From a checkpoint of a small transformer trained on Wikipedia: tied embeddings, 3793 steps.
Each number is 128 + 32 x the weight over the matrix's rms, rounded and kept within 0 to 255. Layers, rows and columns count from 0. Numbers have three digits each.

# up: layer 3 MLP up, 1536x192, rms 0.0827, rows 117-202, columns 0-47
# down: layer 3 MLP down (transposed), 1536x192, rms 0.0823, rows 117-202, columns 0-47
# gate: layer 3 MLP gate, 1536x192, rms 0.0911, rows 118-202, columns 0-47
up117:105140132106136107168144102216147079151115183122123166145135133132132196085104201136093175042130139118150103141133142123149129104177114165145108
down117:089137131114114179116115159175084164081139112126117145133109097155159148097100165074195137104163068068149137105177153115173120088109121046123102
gate118:197113137091183099195157150112112128055136120106132089167149154126140100119129128077112142177117149146110066104203126100147123130093099099099111
up118:092188142127131142096189124130167128149171142052145173167086138169127110074147132105123178146124125140102119103143130162144105135112160122125153
down118:137142122118135153138129108141156097134149167129118157090137110157113135128098160149177150178141159083145137166075152111132169150132164128180132
gate119:162182133148125152102146126175116089156099150102155177175158128136121209066175145070140087172065129115148143144134058124144141151149118088133174
up119:119132139137120149149192058161115120169099122081105091139139162096128118165085114084107094117127143120101141127087125044125095121122166111124128
down119:120082121137139109139136114196119110139079119098093159064110159113180160131130184076100124105154149176087151099113132107103134069063134201167128
gate120:177141139127142157060140171127126106169168110148110102170049123119114121118079124072136185118127154136164165110136114109187146128143156153183094
up120:157135100143046126138188076186113134113085121119093145081128142109143162162132123137093105095152144166117152147083069123128146159163095095130107
down120:101160131125152116153081131105139170119118148148142121181131140112118103116148129130087165115132147040095098148125099108078150100162125119110113
gate121:124091112124146163094214171071121095139098161131096145148152106162121094135103143123159053150077124158125104192108097160163121128192172132084150
up121:100146158118141150150180178127139153160108208088171120112124133126160138159147127097099109132160103069119140143130140154133157073161107154151112
down121:141107171133134180022075075158186170119065156148092122119138111137119110137187071121156149120129102135087097109148167156095125138083097125174181
gate122:112143118084082134094144103156120151165169151099157149155100151126150143108149101061125198138150108107145131136136070115112069060062130147117136
up122:149152154112110106101076106156139173087154133146140073104094154170124196147134153098138130088105126178067161181158127085134124072139163142132091
down122:115126085161102135117101133122159177129094087137115062092149163163157147117117144102144117128117085121127127109128110099115149118120131163097094
gate123:150139123138162203157096128091132093084097112121129105138073104099216102110167075134084135075080106156124115208147141142094136133162124135171134
up123:181158135099118096108128144199187185149070121174136118190165083125106148138147156081098058107142125133164126104046103087101145126136112146112168
down123:116121118105112193177112117153149107103084132200109100046163114126193095082126117167070114157071120132132121212089101150091068092148157145082115
gate124:155128107169113144140057165135092154186142150133128151095140105141142139107131158129184137152119160168170131186107190154116145149153129065113144
up124:105132096127190079124126086182101164109052130071179126096173101129171140093094102115146183160118142096123144181091137137158152172166135123152167
down124:104105129106096116098116063121102108142134156125146126135101116175121095145085124102141125118135137163104105094137096079083110153134193200104066
gate125:131092176162094143158115111171125142165100136142135206076111079115124131102068127149122113135161135105106092107125108094081131169128116041126102
up125:126157124082101097086185118099152167150143122086156115098173201172161141164154133182135088098148120151158162090080140097163115109130066158097132
down125:148133109134153084109132145075109192140108100143100133157136170106139090112078087082127125186127133113090147135157118112140143105156136154169105
gate126:160118146148132097094141171106144177124148125184104129131126123094124111093107108118103125137132132147159150122127080111182066195136151110159119
up126:161146185131134089174146184107133127113166156090126094135164156153121149138126114118093112069104086128138139130081119074107160168088180108145115
down126:048115108126163159125126156123122112101079116218189124097076103100127189102155102114132194128154063148143140085071112133173172127068121143134176
gate127:122117168192145159151192097130107147084113136114095150116178158070159124126156174118128101143163146064148116092162182110110217105115054141129125
up127:138106140142112134143122109141153152100121148133127121144129159150105085116157156129096137095225161178162103179118166157074113148184126077087180
down127:095098112109126182150116152150119141150031134165114145151096027122079132090099160155150111156106129120093052114068160134151152117085108138163113
gate128:112174138128150152091076130118136141098133099105179113156143115137162138133133143148115157127159069122128159102115123161170092129146167171182097
up128:105122081145099127097155133172180146130129139185124048075159108116126174172117049143152109160168132120125112136099104073103174100141135118125167
down128:121149139090110103088181112127081120148114151124124164135113168056113097138182188171125120095100102116098132132092063142162086130111142166156098
gate129:132169137148108106123208135118124163138165141128192100152128072138107136129081125116152109127127133074134109091160093145153119195086112111164147
up129:095163174184104133108131094113137167045106108111063122157158109187142123087107113159093144124176137140062171128169137121109136103181152063078131
down129:133115145111172085096154118067111101104085096108157096114160088122149131111143150106104149123148116138178128159104151114140136144164108157184138
gate130:116117143132132113110085212125122166154187135173162106191120093125124094080136103155194094128123084101143176124136220107107126182211151147160139
up130:128084094167090086085147157153146114158153085143132088127207113110070101135133128106136180145111144147095093131166171084172148105130175099065086
down130:117176145126094123120134086071108108151092117101145160150138145168108208147111129169127145094154085073123147105137184109114174152182118122104119
gate131:083080084131122129149144101142159182176141123141143093171116186071134200187139124147130101136142179099104151126071129068127091142078118087141134
up131:155151137105176129200176107135056193073098132096137141184143167128139134083174112181151171155151141100127085140087140083094130128121188121107135
down131:113098074140119156163122111159097127118133089086110094165105129124168138082129161137104209118171140150122143093128105047152146094143096150131136
gate132:115104099116080130147080081123062143135178139142143126086120179112115140117102092106097106124189129074119126136095144109154105124092159112127096
up132:098161041146127125145134080087170117147127113120133144128087085152144117107132160125173142140105201125063101108123122163116137119152102152134074
down132:148140139106130108097121125097106141159074137105169146150118110147107140128078183148141116139112087085120114132123108144187200071158146142173142
gate133:153155134087137131166186120122141092123149121109150123147121100104109087117145090234094090141191151130170111110036145129131081107165124172174110
up133:159142109167158135114109107176103147129119169078128098049106199085117122174134095146114112114148092113111106115109082109206090154164052107094160
down133:143108113099135098132121132068116136102159179070135122179157153153099091158130118053139129121166153121189159059138111115111131026103135149184136
gate134:138086123191116106044164149127113247070143126156128181117114159106135157062125122089126172110138130130120126102107132101141115127103186096063181
up134:130164130156054042128080163118121149086153126169138133139160130129115156154107118132136123089154128086073071144076136102092134103071151169124140
down134:156130118170151140073100164176151169131078173134170095082178125138128090128116166217163134137143103177140168159109113125108129123108168139157114
gate135:178148096117157109152118135115096140159138134130152185140131116149087220150095144090090133178143113121178119121168092142187212119175093175132139
up135:128125145150200096124103140135086152133150137115137153138157118118082150133090163155103076172101146081137120141151110163188144097122176143128097
down135:103151064093120126132090123141076142071065061128084140139108182141189120103126111178127131166120145132086157123151187093053075135134147132098143
gate136:179116104097132130154172109119201154092096120148109127144097125132121163106176117142172136125147107108092060080152100120099190187085130102131177
up136:154177101063135159139148155099156137112103188200147094171132071136133166133088145088141175109105175094138109155141123198078147163098112146164135
down136:091143113115157129166129146128131133149110216196095173136090062110084144133165135184116048086110158088171144171142133139110162153138084135148094
gate137:140133126098147189099157141127141196132109099136138176114210140171144111160155120147124078092148092110178138125087151135087139122091125142118120
up137:167150117149128205172126097130117136109135168096110127109147106095217158132121162088103146115134181148123096093142089164129196088061108197107105
down137:150167149169180146076138089114203089116134122075159142099150090130092066133119124116153128110086051110104125078166111078180089096132085096065113
gate138:160142117081095208132122113107153087126100106121136115156108151094132143177098120170084121130092163151142152180129109149139151139126166118169127
up138:139107137118129163217134129095141143118124169175123121176141144116139134065071107135101127138119098080106139160154138166102096140117143109171149
down138:102137113096129112110109150122143131167086090133156119088157125114148142120123147188123146141116166115114136088123083136113116116147102096133117
gate139:103059139214088093131127065124105147061097093071137122120171149054134109070088066143121094154103115136149134167097177146153120106129187123085141
up139:095088073188129164140133120173077126135129098097144111098118101125144083185138133146175087145136146187113089182120201169156150142177087129148158
down139:103100115039074141115167139108125107141076084183114122100142098150119135100093145128119083099120158028114138085107182134086190126152125157094083
gate140:153117000152191081139147144153073146117112138192119098061172137094159132139115112161165143103113079119150094139116097152150123117131123131119174
up140:175172165094171122067155174138166169142119145125178112137108143152114132135124181107160148031128149126144221155091100120130209097075161178159135
down140:219126143131166122173164105122114115095104138133101087095178122123099107114126156149166096060154151127103131166090104126134141123078112118146069
gate141:089098181150098093146141130200145145129173121139192136130141146121130094188129143128090170123160104137107145128173221081075178132143111124172113
up141:138101116113159136114171207164109125116143055077100191131082084141175122110095146152141123194149120088171126113105130093174171133116141134130135
down141:117083125103126079143111130179136170148079160109175135120140131089125114147105076143115103147148123173149155121147170089082156127178045133116110
gate142:170115094185167126086119129083107108153097133195139183100138132119164149187059125116101128141091145072124135120122136110176100121158093103151144
up142:150113150159109157193103074108123095160168123061095133188217098117100142129113187082138108123130100153155137112129137095103126144094125135064059
down142:074170136152099125187122153123138137126145103134087089135186147158093140151108111131152129176097089109143146163090123127114153157136144152112121
gate143:130135125114094133131166113152156123164151122097134176130092122149109151097118138161140104128141113117148114158097161162151122108096171113064167
up143:157125146123139127134049143184142166111129141117098119180146051102136146131094095160124114066153137100085146146129202160093163086165153129139118
down143:139154193126150109145176114145142109138122151138114106084097171071119119182149112058127108111111142102134178147145169130200132099106118006123171
gate144:158122093106142139140132129126169186060116163111128130146100054117088111167075084127151165145104120171171098093123163093137165137071094103128106
up144:112102148160131109116134127101129117130112090167168132105152087094121159124185131100107105145063180168099110136065133113154139071166118132136104
down144:136092115126116120128220135111154197168062147180115100117090130150209106087155134112102164130145122089087098105129138119112122111122104130117139
gate145:130115177106082151140118111099159202101154169099099196142129097119118150106084059094112107125132092126119144062143104070148140170130143124151087
up145:104143167092144124119137091076059156134152089176117160151128160128113127133161123148182114097086179091157151127120107105104074118134112126140123
down145:140157109160157105140137184147117165107095102090152193144152131058108128090105143089130078156130113155114094155094134141120155086110121147134124
gate146:077130138096085129102122203117154160151140195171129168189123116138174184105131067115110163126119152119206103137113141135072190153134125132131117
up146:128130111151128151122173156127150118163120116179131132126101134116144129170159105093116151174159114116139176096192085094177131151168103097139113
down146:125149118124150128172107101138119123134154118061086111143118136119166127139139182136114115186105101171106124141143129145098072107151152118200098
gate147:093134105101144114149113125141122170099158159154104126146112139162180146132106155102176113105157114093177074111115057124112109120150099089149149
up147:087102168072134122149184097101118126185000150124104050140116116116057174134140121206127161115052099103132122135128116173097077134149111109038131
down147:141177097134101229097134138046099118126120128143046147148132112121154182145217164076117136078118164133122141109128216104183151078080073138147118
gate148:202100159118177067138116165107110098169107166179120091126086089157154134141141060049148141145083132101145153117076118199121150076109069155163139
up148:113139111094122117054148158152138097154179156073154155150143133126110124095100078124152131161147115130176173130129194112097086107136137077077069
down148:108096142140118166130134086103140117147120106128134116162127078098085110128127098053111143050101144160123114126136111123072138114125105191151150
gate149:100150139127106157120158134146093189137127070142142126135125116072110101158075132109140123106131154145167132154144150135168141110142069048155102
up149:129195104136089115128137141106142092154133073166094107165091146094149169089181195148113132129115107097143102111112096158082100107079096137146138
down149:139151169199137136197156063170167149116112094076168139109145155120112153155110120110187182137114094177058149106105123140180124139121128119163139
gate150:142103074140132150113144164149107218132100129124086164110255124108174140156096122126077113074132201140116162145124132133117105135105135080109143
up150:151157117137082165153110147128105142145115214170150159108135113114167109173073223182148216178186109168091107185126171184122102110102123163035171
down150:132156075098146146140123136141104096107106122088097044127086153091113145142079178135123215094155138152111118082087126122117077147175131105131110
gate151:146121097141135146112112149144130081081154047114089127103124160110115145129105136109108111115123111133106134128213166087125091129168124057170155
up151:122121159072110112062116131064124167115072160147097171110145188106130160166140145155109107123106131163126142106137155172161143077119131119138147
down151:124113096095101157118177115171140162152104190144082100114120166183146098173110134040110163113045137151116169119147118096106114108159206112101182
gate152:081115110142182146093132040127112119027149128166136131099111157127137131118154128085066110092175136152145142147111166086130117142120142104116108
up152:085132137095135100101143097127100112135113161092075125099081148140174187173139098082089118159156145158146127163138069113106148094161081084136139
down152:135236069104131136140133095068120107054143133148100130158165138190135112162142159132203146106113119147136141159050125110163147131161155153183134
gate153:092093144137145127085134142164122103095182132149115153155064115144169126143079057146116103149119095109193179141147123082144065069185119137118172
up153:070119147153129113082122178106102161135144030131132105103062125088072128178101162067193088177116112126130121117083127172115125063163113181097147
down153:137104131116098124095182143133126161128107140115158039156122145116129101126087133127117097130152132128098168102169103164169165082117180101119128
gate154:147115092143152100138162131162111125165141166102145152165160147163193121098150113175102127150095119151105116193162129125130128115112122132105097
up154:139106081148088136098099096060171110115111156120161129130147113109139137154131074158158164170154100110162125159172168070116132133041150083182109
down154:145120080168144148166134166109119107075117070167107128044159097065144109180125158145147129067152150102142118114084112144131111166112063108122151
gate155:123139149154129128176153111106108131116137149137176154095102171182130096149120082110110134106113067192151140134100179101145083105121066157138132
up155:139072166123142155087138145085091132086140161160126154085121133128113125122115155096170070164103167119194112148177158096096157114169156085183089
down155:128166112105157135179121104164156128104090138105081078178142096096162140136183164148146166149184160150124143116090085198086140145122150153157096
gate156:108105114101116074140062168111069117131217164103160179144126101096166138116136109085119141098185112146098126146117165136149158180060130117163131
up156:162100112128138139188140123163084115166151207107164108065131135121183121135123160126153102120133203146103107152152177158114132154048152145118128
down156:131121146124118097148140155125118149118075087094100110148136126126107167199085137116197126146115156150135126088142160124113108047147147157119135
gate157:128102111149129096101120135112161100151088089148127137107224165093164138155091142116106116102112127094166143108097124137136150064153080148175060
up157:078132130171154130064112111204174142117140121150199174110123182145125176148060192169097108119155135104121141090190128107196073169106132112114038
down157:149091127113144119095138122086087086125138144084097107113101111108048148115166126114079125156148149134161127135139126128015135162121072158158128
gate158:174117114149156159118121136112100078097103129123142068176132087113173143126157088123101153110147158120124165082084109116114153193127131114147110
up158:155090011174116090157119102141185105117101113115108167169127135144162134165085120152124062174120171119127116101088168180165158094161135104122077
down158:203094132120139157155127136130091108133117155061117151140154159034174091159076138080128088172103198170162114125069104100106167100138110111164120
gate159:119118137141075150080096143132100125102167087103139204100090097107122164122157185102185110127133170100136075181091086157120102148136171101116125
up159:140111144096186157183147126050150112076188160066094107051125103146099173115090118129112114118180131134098124187139166069181134127137061119135104
down159:138146109046178124096168117125163140148161102145139144087160140152121118167113154094116143203123084141095127140130120099097137128064166126103115
gate160:133086105083171127117071157160160136168147141138165179092156157106120165107086117114162121141156188116102141187146100098123145163128118137050098
up160:124163094144111076170078149139170113141078110158180133097148161058118128125114113134101160159172110146092178082103133142099106177051111131070128
down160:191081172165163116103119174073095096129138082151159144108080070149079123160104099216132171152057190143180142100136155156152145147161161153109111
gate161:190105101134134146060119035175111143100143101056137138138135112131142122100160129157160130120084187096100165112145128051106105092157160137138117
up161:111123196144081131138134123112170152087131104142100108141129130132152128112148113094163110155180165139127167161094088108097102164167141125168173
down161:133146136131133129116120124116143135123105103195098112118145173134127088161135168185151166075143120142116136171132090129074117144140147152124119
gate162:088079057160125114140076126143078063161146165138171134132129121173179118137144107083107182100170104094110061155092181143144147128080126158163145
up162:147127104030146114112178098182119140139113137147100149147116182171139123160160084167160153158105089120098185160203127129126098133111156165132144
down162:197116109163101132091157125079170161163130162122131134092103129118035116083149143149130106092123105133137085175114140139192147143157155127126112
gate163:049077139083124104121134128144144090097184128108127101125130126125142120125123063098062118119090086144173152110123113117200110106138108156108111
up163:158175131103110164114087042162136118130181128096107112115105104128132152118110120150123131179109106092117089156089126160090101117141148164052076
down163:157100146114131143122151064117091123133109061129098155135116122152126202120068140134099113116061147148136171144078135105171106107106083096135108
gate164:130128151166103121079122116132096131114095075081117202109105067130151133145116078141124126113145128129136127166072128124109158140227155088142139
up164:096132153093121117110164137162075100120126153099151136141125138136094136187178128167120114122087135126126106105133090164153225097087087148121139
down164:136122118128124169219093112119128086148132136137072149079095150072105128091090092098085183133137143108103136084164128098123121129199131157080101
gate165:070109184100077189165172116117194114122121198180153160143193122173196124127092138112110107187135098153140056152100136144077117085167130093134145
up165:112127165133139107111164082154103101101120120055082099078110103119143169084144148154101166101176145189135216107141116138130119094117141127104119
down165:094103129109112120096111144169130103069045151065123134132104138082094095095084111165140116132174141171128092220132144101128028166115133076136110
gate166:104120122198120148125153163127147088041177132148148193176107153136127120112126107058105163191173159087166118168138115136059090149116201144113188
up166:138135079149107195099161169122095103157125177083145114118157120174155115121138153145043114126159132163090042091088233101104154136137123161132118
down166:143118106150142193095153124162111110100137152154098147073105099097092099112140170080119152161140126137150126111091130086135162103093150144105074
gate167:100139119128130129093099147105133085182088091101126134090129093165177130135146097091113145139127159176136158151124178125138165110163045129173127
up167:111069182156138119074149154146162065152141102127099115176135141144147085114114134130093199135093205142116145083081121105133164145131126124140175
down167:068123163196114159138144090184110107123119142148120128124150185061122157079114129152061161116101142120159138145113133143090082077174128171151142
gate168:171036146118089160148094105109184117118112212127098148163152096094092144086049075114115168117134127125127138155175112106198135142117046085113107
up168:111138167132114090144122114139111141107173130147164190139150135109127154153108093174138111179186094065124184124130161190124168213135149137156129
down168:146142110142108126064198151091132113137130118146097168130119172091125126159135106143119126091136161088175158161144184111136144108113098165187093
gate169:186104079107088158107134149130097160098144171132131143143175164114119096146100141148085132075109119108081145153178159161141129120125107102213167
up169:110124107163194122117073102127137134139183086098141140148118116107090124094148123094117140131105142134173060148182074135116152162172135141110161
down169:138080133088077140134117119073138134149147106138102156137183156135103099125087098119104130106139116181116088181151150175120178156222139132182114
gate170:173179095158071149157126185131135120100163081126162165216185118166180138120102141211077115121186123149111127119146194139160107123157170111124131
up170:167064095187112120093089061128106103077158103185111162116144137160167150108138143099141124176103150153045135142109142083087159103089119136113153
down170:102097122103162149186076162062089177085124099069100161132111140115153157090154081226102171111130092215108150117089169120077162168112112129160133
gate171:157153113149176164181177113122136121116198075154127111149090172116128151109153099106107133145134134167105141166143127101149100099181107120109087
up171:114147123147215124125165144123123097144110132149139134158128109143125193154151134167077115091169115146137109128095178107061135083147154084083106
down171:094144139176110106147120124099102152086129104066115103100129170164170120102118117088109099172198165153130175143149116140084151093102183106100126
gate172:120098137121166158141073089108124097149077167173184109174177100126178133132127128115119186173133088068106114150143149163114056098163175164148078
up172:158117073108045162099160121137154098121167133130086184107117135149168097099117100125097075085119095131112110076101091002091155173139127081070121
down172:133123151094171117096119115122141159120122100139092145149141142127146133139105114115117215125131136058091162143130146109112134085075118052169095
gate173:110124120131128166142193123159128133133132070193143153155139193153063162166196162183093085117108096112124106118131095143114137096150146105186107
up173:119104164144093119161090147165101197111116102186070110076131162163094135156172117199104132098138032125088066115145143145158090150147162147143083
down173:086117106135130097128142138111171095160100172156161116122140108129113117104095134140089139147133134146128108088127121124189141133156136127101133
gate174:118094162101178140130150119084076129135144096115117126146105165145085177160147120165098148108137135126126060119117134153141120165154135161162162
up174:131154127115120164137142067144110120092182141107131152058158100110118091087113088180175124100097156154188066136106097197101151077173171100120151
down174:173108132143185098166137144129178103115084101082140125104121127112142115096086103138146124126141140174068180201120073092135073177110143171080078
gate175:138122089132134132130101166188150194168112140129111156101115115104119097148079121131155117132181114143097149134136099137140088139110131110131133
up175:081121130162086100131108147122206097171105118143104133132097081039150116110143089165167058130175092126092108106115098103132153148163175142134222
down175:120131105122093159081090139137165159127129134132172134117138136099132106169133122130131129165113114170071126150151144129135151137113124148157140
gate176:122092120117156146112147169160097087106105089107136120174149084094116162118121155072115113071130122122168116077076180105155176130121112110132113
up176:074089150163168167124110121117157152074126156140147109100109117147154147096108179123127122094169078196164123141143146126132160138122174121069132
down176:134146112077122110134124128130144149046119178086048120130119100141203109119162155118097173119124164162083125096133151127094120124131132090112121
gate177:181161151144157145156105131130107123115138120171159132095105149141112098130174099096101067160188078104146140143151122103107115166112129104149123
up177:112077150081086146136131114185204144117154126111102136073109155157090079152129135081117060120164061126090134151139117118130179071078091196170082
down177:090139121106137106181104195131082133121122093108126163157183136079182116144062146102109116161092139154108127173136113120101144124113056161072092
gate178:120090091152078087126091079224155116102118101130143165100159148161103097092082149102104099171114151160135117136172131123099172066129127092126095
up178:071124113173121148179088124158137117092149177085128116184152131145167157144167145137162145146159090068161146146139165187137106086120135165107088
down178:214139100147161073104128139126137144107119067103177155140164109172071139095118158140136138150120110110126062082134105106120104165144110120146178
gate179:156111141134112143179136183148131112136234097111112158172146110118141053099158117134136155095194077104123145132103184126144120127141093140103123
up179:119102116144121089153128142123112205070138099142171107147084103077126170084124072105152169092125110089103183103121140143116178178139155130104093
down179:111158136132152167177073094093122123126145205181113084126136177143120126152112168119118106140088091132096115144120097121140118134134141098140140
gate180:149119057164099148117077146144120090108173132115124170134149100084136206110131140146147136155200148179105073113172116133113111111135131116163110
up180:195112121114153119089132071146127155114106156164109148143105161094128109171133080129111124116128123156135135128096122151093132134103111115117132
down180:117115125105139164116108134159124173148176070093140159112138120168118130158152157140121123057110113074159111140119085071205130131152148078103119
gate181:238118190119147124117126083049138148079169084136140150143165199094150097115191068068094135138120139106134051132112130145081123170163130107146189
up181:092121141146135131113169118142074137147167104169156159064127169102139086101146088212140157132134184163100098088199147165201127088146135120172113
down181:160120177114169059196148101121143114144152110152147091154113090108127094157111064098106204081157122177089146174202145131126146168113193087102165
gate182:100143151103139161064137150169114125215148099092135107114102148137101107161160088118124142138134132093078122138149227168083115091119173142145132
up182:074114078112103121134111185088041104171122086159084105088082131112156096136133129113160089160127124137195063110090107145144035138112092164188167
down182:142157156121107133110140093140183192129062091118170085100149143137104184131134134165116127135172125083136135110045125156179153117090127097144152
gate183:132085093165104144121108175085079129119132042129123151172099107132161137099063125137156162168157148113088164088160141111130137142138054105160095
up183:180128146164142175097118143117198196160105121177151161117110115110103169119134189153122106198178098128110056068106158048117077128127115166170128
down183:096119106172190165116170194076146145087075138193102100144078118154164116109141139096107087174153123150131173153146154119095062069040179102126133
gate184:168113114167138170068104099158110105094149091097085138108104068139151118098060100091096142138151124110128144163158130131093071152129124112180130
up184:123131085142145075174136138131155091142070179173140131146177147162218101112148164096129133075078113150147123154082090118096164143133155166120127
down184:139134096142108095123076082138128104094095143144145189120128114103195102115130132131114069089109128077118145154099118100104072105072128127131138
gate185:143098116208119135118146084130091182149116108043101212052247116188098149131147187191137088154108107161138078134109191130140126076127152122114078
up185:151109107099134136107135091103115096109138172124117098164119137100163110114077118133176120178123097086093181183173128084065126152113156111105100
down185:120143187166184154105077136144158120111073147045115149152120117127165120124220105124153054148111089132164163124152155073109129107116067156148145
gate186:189168138110186151150126187140114108147162166131151122194162122143118065152152128123131185151153089132124119098104122124150114111142073129167078
up186:131128211116133104129155097135109093121163154098204095079127110151123170107133037108099080127113161119142139130153200126216120142176121118106198
down186:145101142140141131121073098106136058133148152078157147154146141168143124128139135120168157087131090099113157113117076173213179121071138056173129
gate187:172122117108098182139116098136185143100121109142085137139113068123133139085152108148121123130177172120121097156169100097102168120104125143127125
up187:143139135124150138158140105105132131100151120141069131117066097148062091141156133162166069111139175127122135156189098172150192107137153137158094
down187:142162105123126129130151169171113167114108138122151173070059142152103114138149087185158120161082102150131172179152137152133191113089187150098132
gate188:115099120140118146095114120101147107115135181144170150087162034114205142149103078163117145124137144116104141121146082131095051148130124114153144
up188:120105113124129082081084118150114122154130171179130163150118180074139134118130196126154161095084141096111095108122131117125160120076162143140135
down188:124084118149152130158109078186126114104149122187111121129123146143132140126141122130124149144081200143128103089180124011128100200169122136107109
gate189:113045182139093187131083127094157135139149097159146134129119144096141135145177152165101091133077115113159164126145128131103169061134166144140124
up189:142114154108098151129194114114156134155108119086132157128137088094115142124232074152107123147084188098119104120056083139068205100022131137144090
down189:115161130160133143178076125114090138096108088111083096102107147138154070111095144142152114103110141175112136189062143194125133119122125152098078
gate190:130144132113163130122127124155164158160107102154145158111158057137108131152103140159104118109155145162203127120142095174132093154091091141099162
up190:169142175162082166117122058129101054112096093122107144115143113127164130104157129161142155186096136086137103167112152099115139156111086107131132
down190:080177129132140081140144123098126100092117133139138123169143043117106176070196116144133128156172138157133104090098120082122159167098173126183119
gate191:157094084174080085077153128153137119087181107136088123172150106145130120117136134107143106123169196097165157120132079167196118105151130112119153
up191:155097111184081089126151149134104094143148100123108102146108156138088163146150108166156087171145156101101134137119087156174155121088152097134170
down191:162146119133103186150117157144169084140177139137145149132097133091110111139121107124154117142133120154130151211151125096157116086150176112132137
gate192:160143114145148106076150149090140154125136132164147120160125162160151167088087113116090132128156144180162156165065152060156121160168181096134093
up192:140163100127148155145139162160126164163086095142143129088097155145101153123084123122104146166118120135132138120125150144124159129082074044145161
down192:165090154138152184165127115123111140097145088097120142174153114082142125146129152118179129104188154124149100159093138133079121193154115088088127
gate193:126139079074149100115103123125119113101133063152136136119093090210128109102132118147149071113093109109205074113138070061172095129166135118109189
up193:160122079098150160151129079164144168121081112095102087195142120138080137086147160131157124152172117191131118124168133167132123174159086092135154
down193:166141124131185072140120133145113132129188116159137113109133100125130075135089145139097150131132091121148094110140105087232179128151142132129057
gate194:166112158104104118181111141143105154128139125149077163089133115133208161131094141143138136136094163106135141137129136113110094130144115150179158
up194:113107154047120133102141128077191106121115090158201130146133131196128150174113142152140100123097093143113107141136151097158138153172120072093149
down194:100152152163141131067127160105112127134103131104129156143118065182107148098153128099099132103157138148136151140153137112087122102157117093110155
gate195:114089127117106174175158110132121166166095126130086146134157091153157188118080134154108128116123069129124154119127163069215112118120116123067133
up195:142145152079134175114155117100067148167124153073110198104129157156115077128118144159165119122069166116129182126112152166152135124164142125186184
down195:159142148157133174096143146187147149092060109120152093036148124152098163119119099110169114129102115138176118158089162096132092099082108068116157
gate196:116131210111146138088155135141098164108157168177083121123126098139105134162112079084167130085131158044114176145075135198126176153145092161123144
up196:167107129150128234131150141132108163135127106123165142135103096210145056191150161103134101133103113129128162139103108152181107089148206135135155
down196:051074129159163094175196089131148092149136133118071100111125127108175104127128118191114090120148160164127148114143053098077118102128073151156110
gate197:140100187155185116152180164150138204106145107124187164128137133139102179115146141112101054113056117122132142121140110118080114073141144129127168
up197:119156145106121158103171174078173121082206167130155117144142150020124138169037146066098151132139181124122096143160061112087154118155142177154145
down197:129130153152143084105088169138162099087185110082080093136115129133109128116164109190192176115105121114159149080195137059129118153162094099128105
gate198:119113120124127138103061129139171093132169101143140087178113216180070078109162071116132176087107098102098114081102179151129080121181131073124147
up198:123074111097088112092135111137104091114182141116096163069136123123171149118112059104108129120130143119180087117079146091172124124079173138101136
down198:142172180136130126154116138174152129116162178171156164149130146078131154149152160127140127102136196133048147111181181212056168145151131155093120
gate199:138152103139134138136083189188165098147141133203164151126115055111130065133132084174087151158167116141126131114109213096142085125167179112159094
up199:131097142066131127138131174118179110107171143136079191151117139087089154092136083135136164138084131130152088061135073135069176151103144161121106
down199:119140093097133169174191090089107132145162111116132105130107128142169152132131123148104064157062190177108156124156114130119138146148124116127093
gate200:149143103154108116100149134128157125069069064140068106114136123126080134190162116123133151142099085103120117135141130077114125169103165149137114
up200:107166126172154126112133162052097136168172083111116096136181174080083120165141171117096100185109091118105079136148201134108128106102171149149154
down200:082092134094112163104164105061135099201103125144148128135105125063186150110115155125128123150088088183102140149128113161121128142131118136156218
gate201:056081127086067144114124103160129114164137162116159068211086085128191148106114116132128174090118092063137105090076047079161143120090159077166154
up201:145084124131094109091105128122067152136188114083105103107162220132111158128117154118132108137126119136081109172157099146091132172131132103145083
down201:125134137121139148132053180119113153146118099147124167097137094149110099106161109110212200104102130173110095131096163069174185135081170112147121
gate202:132127108089110117091054133146145110174124105198128144129128117160110161097074078116164112157133116174171146112120088086112106150110064125081130
up202:111189175101131143100127105143065133143114154086104192178109113095175108114172055102154119140181142112112139147152098186199125129125111183134140
down202:091143165150119137108102118183070133124132135149162153119082170061121122138129170142104131094141105176118137175150143088166129075131166195153142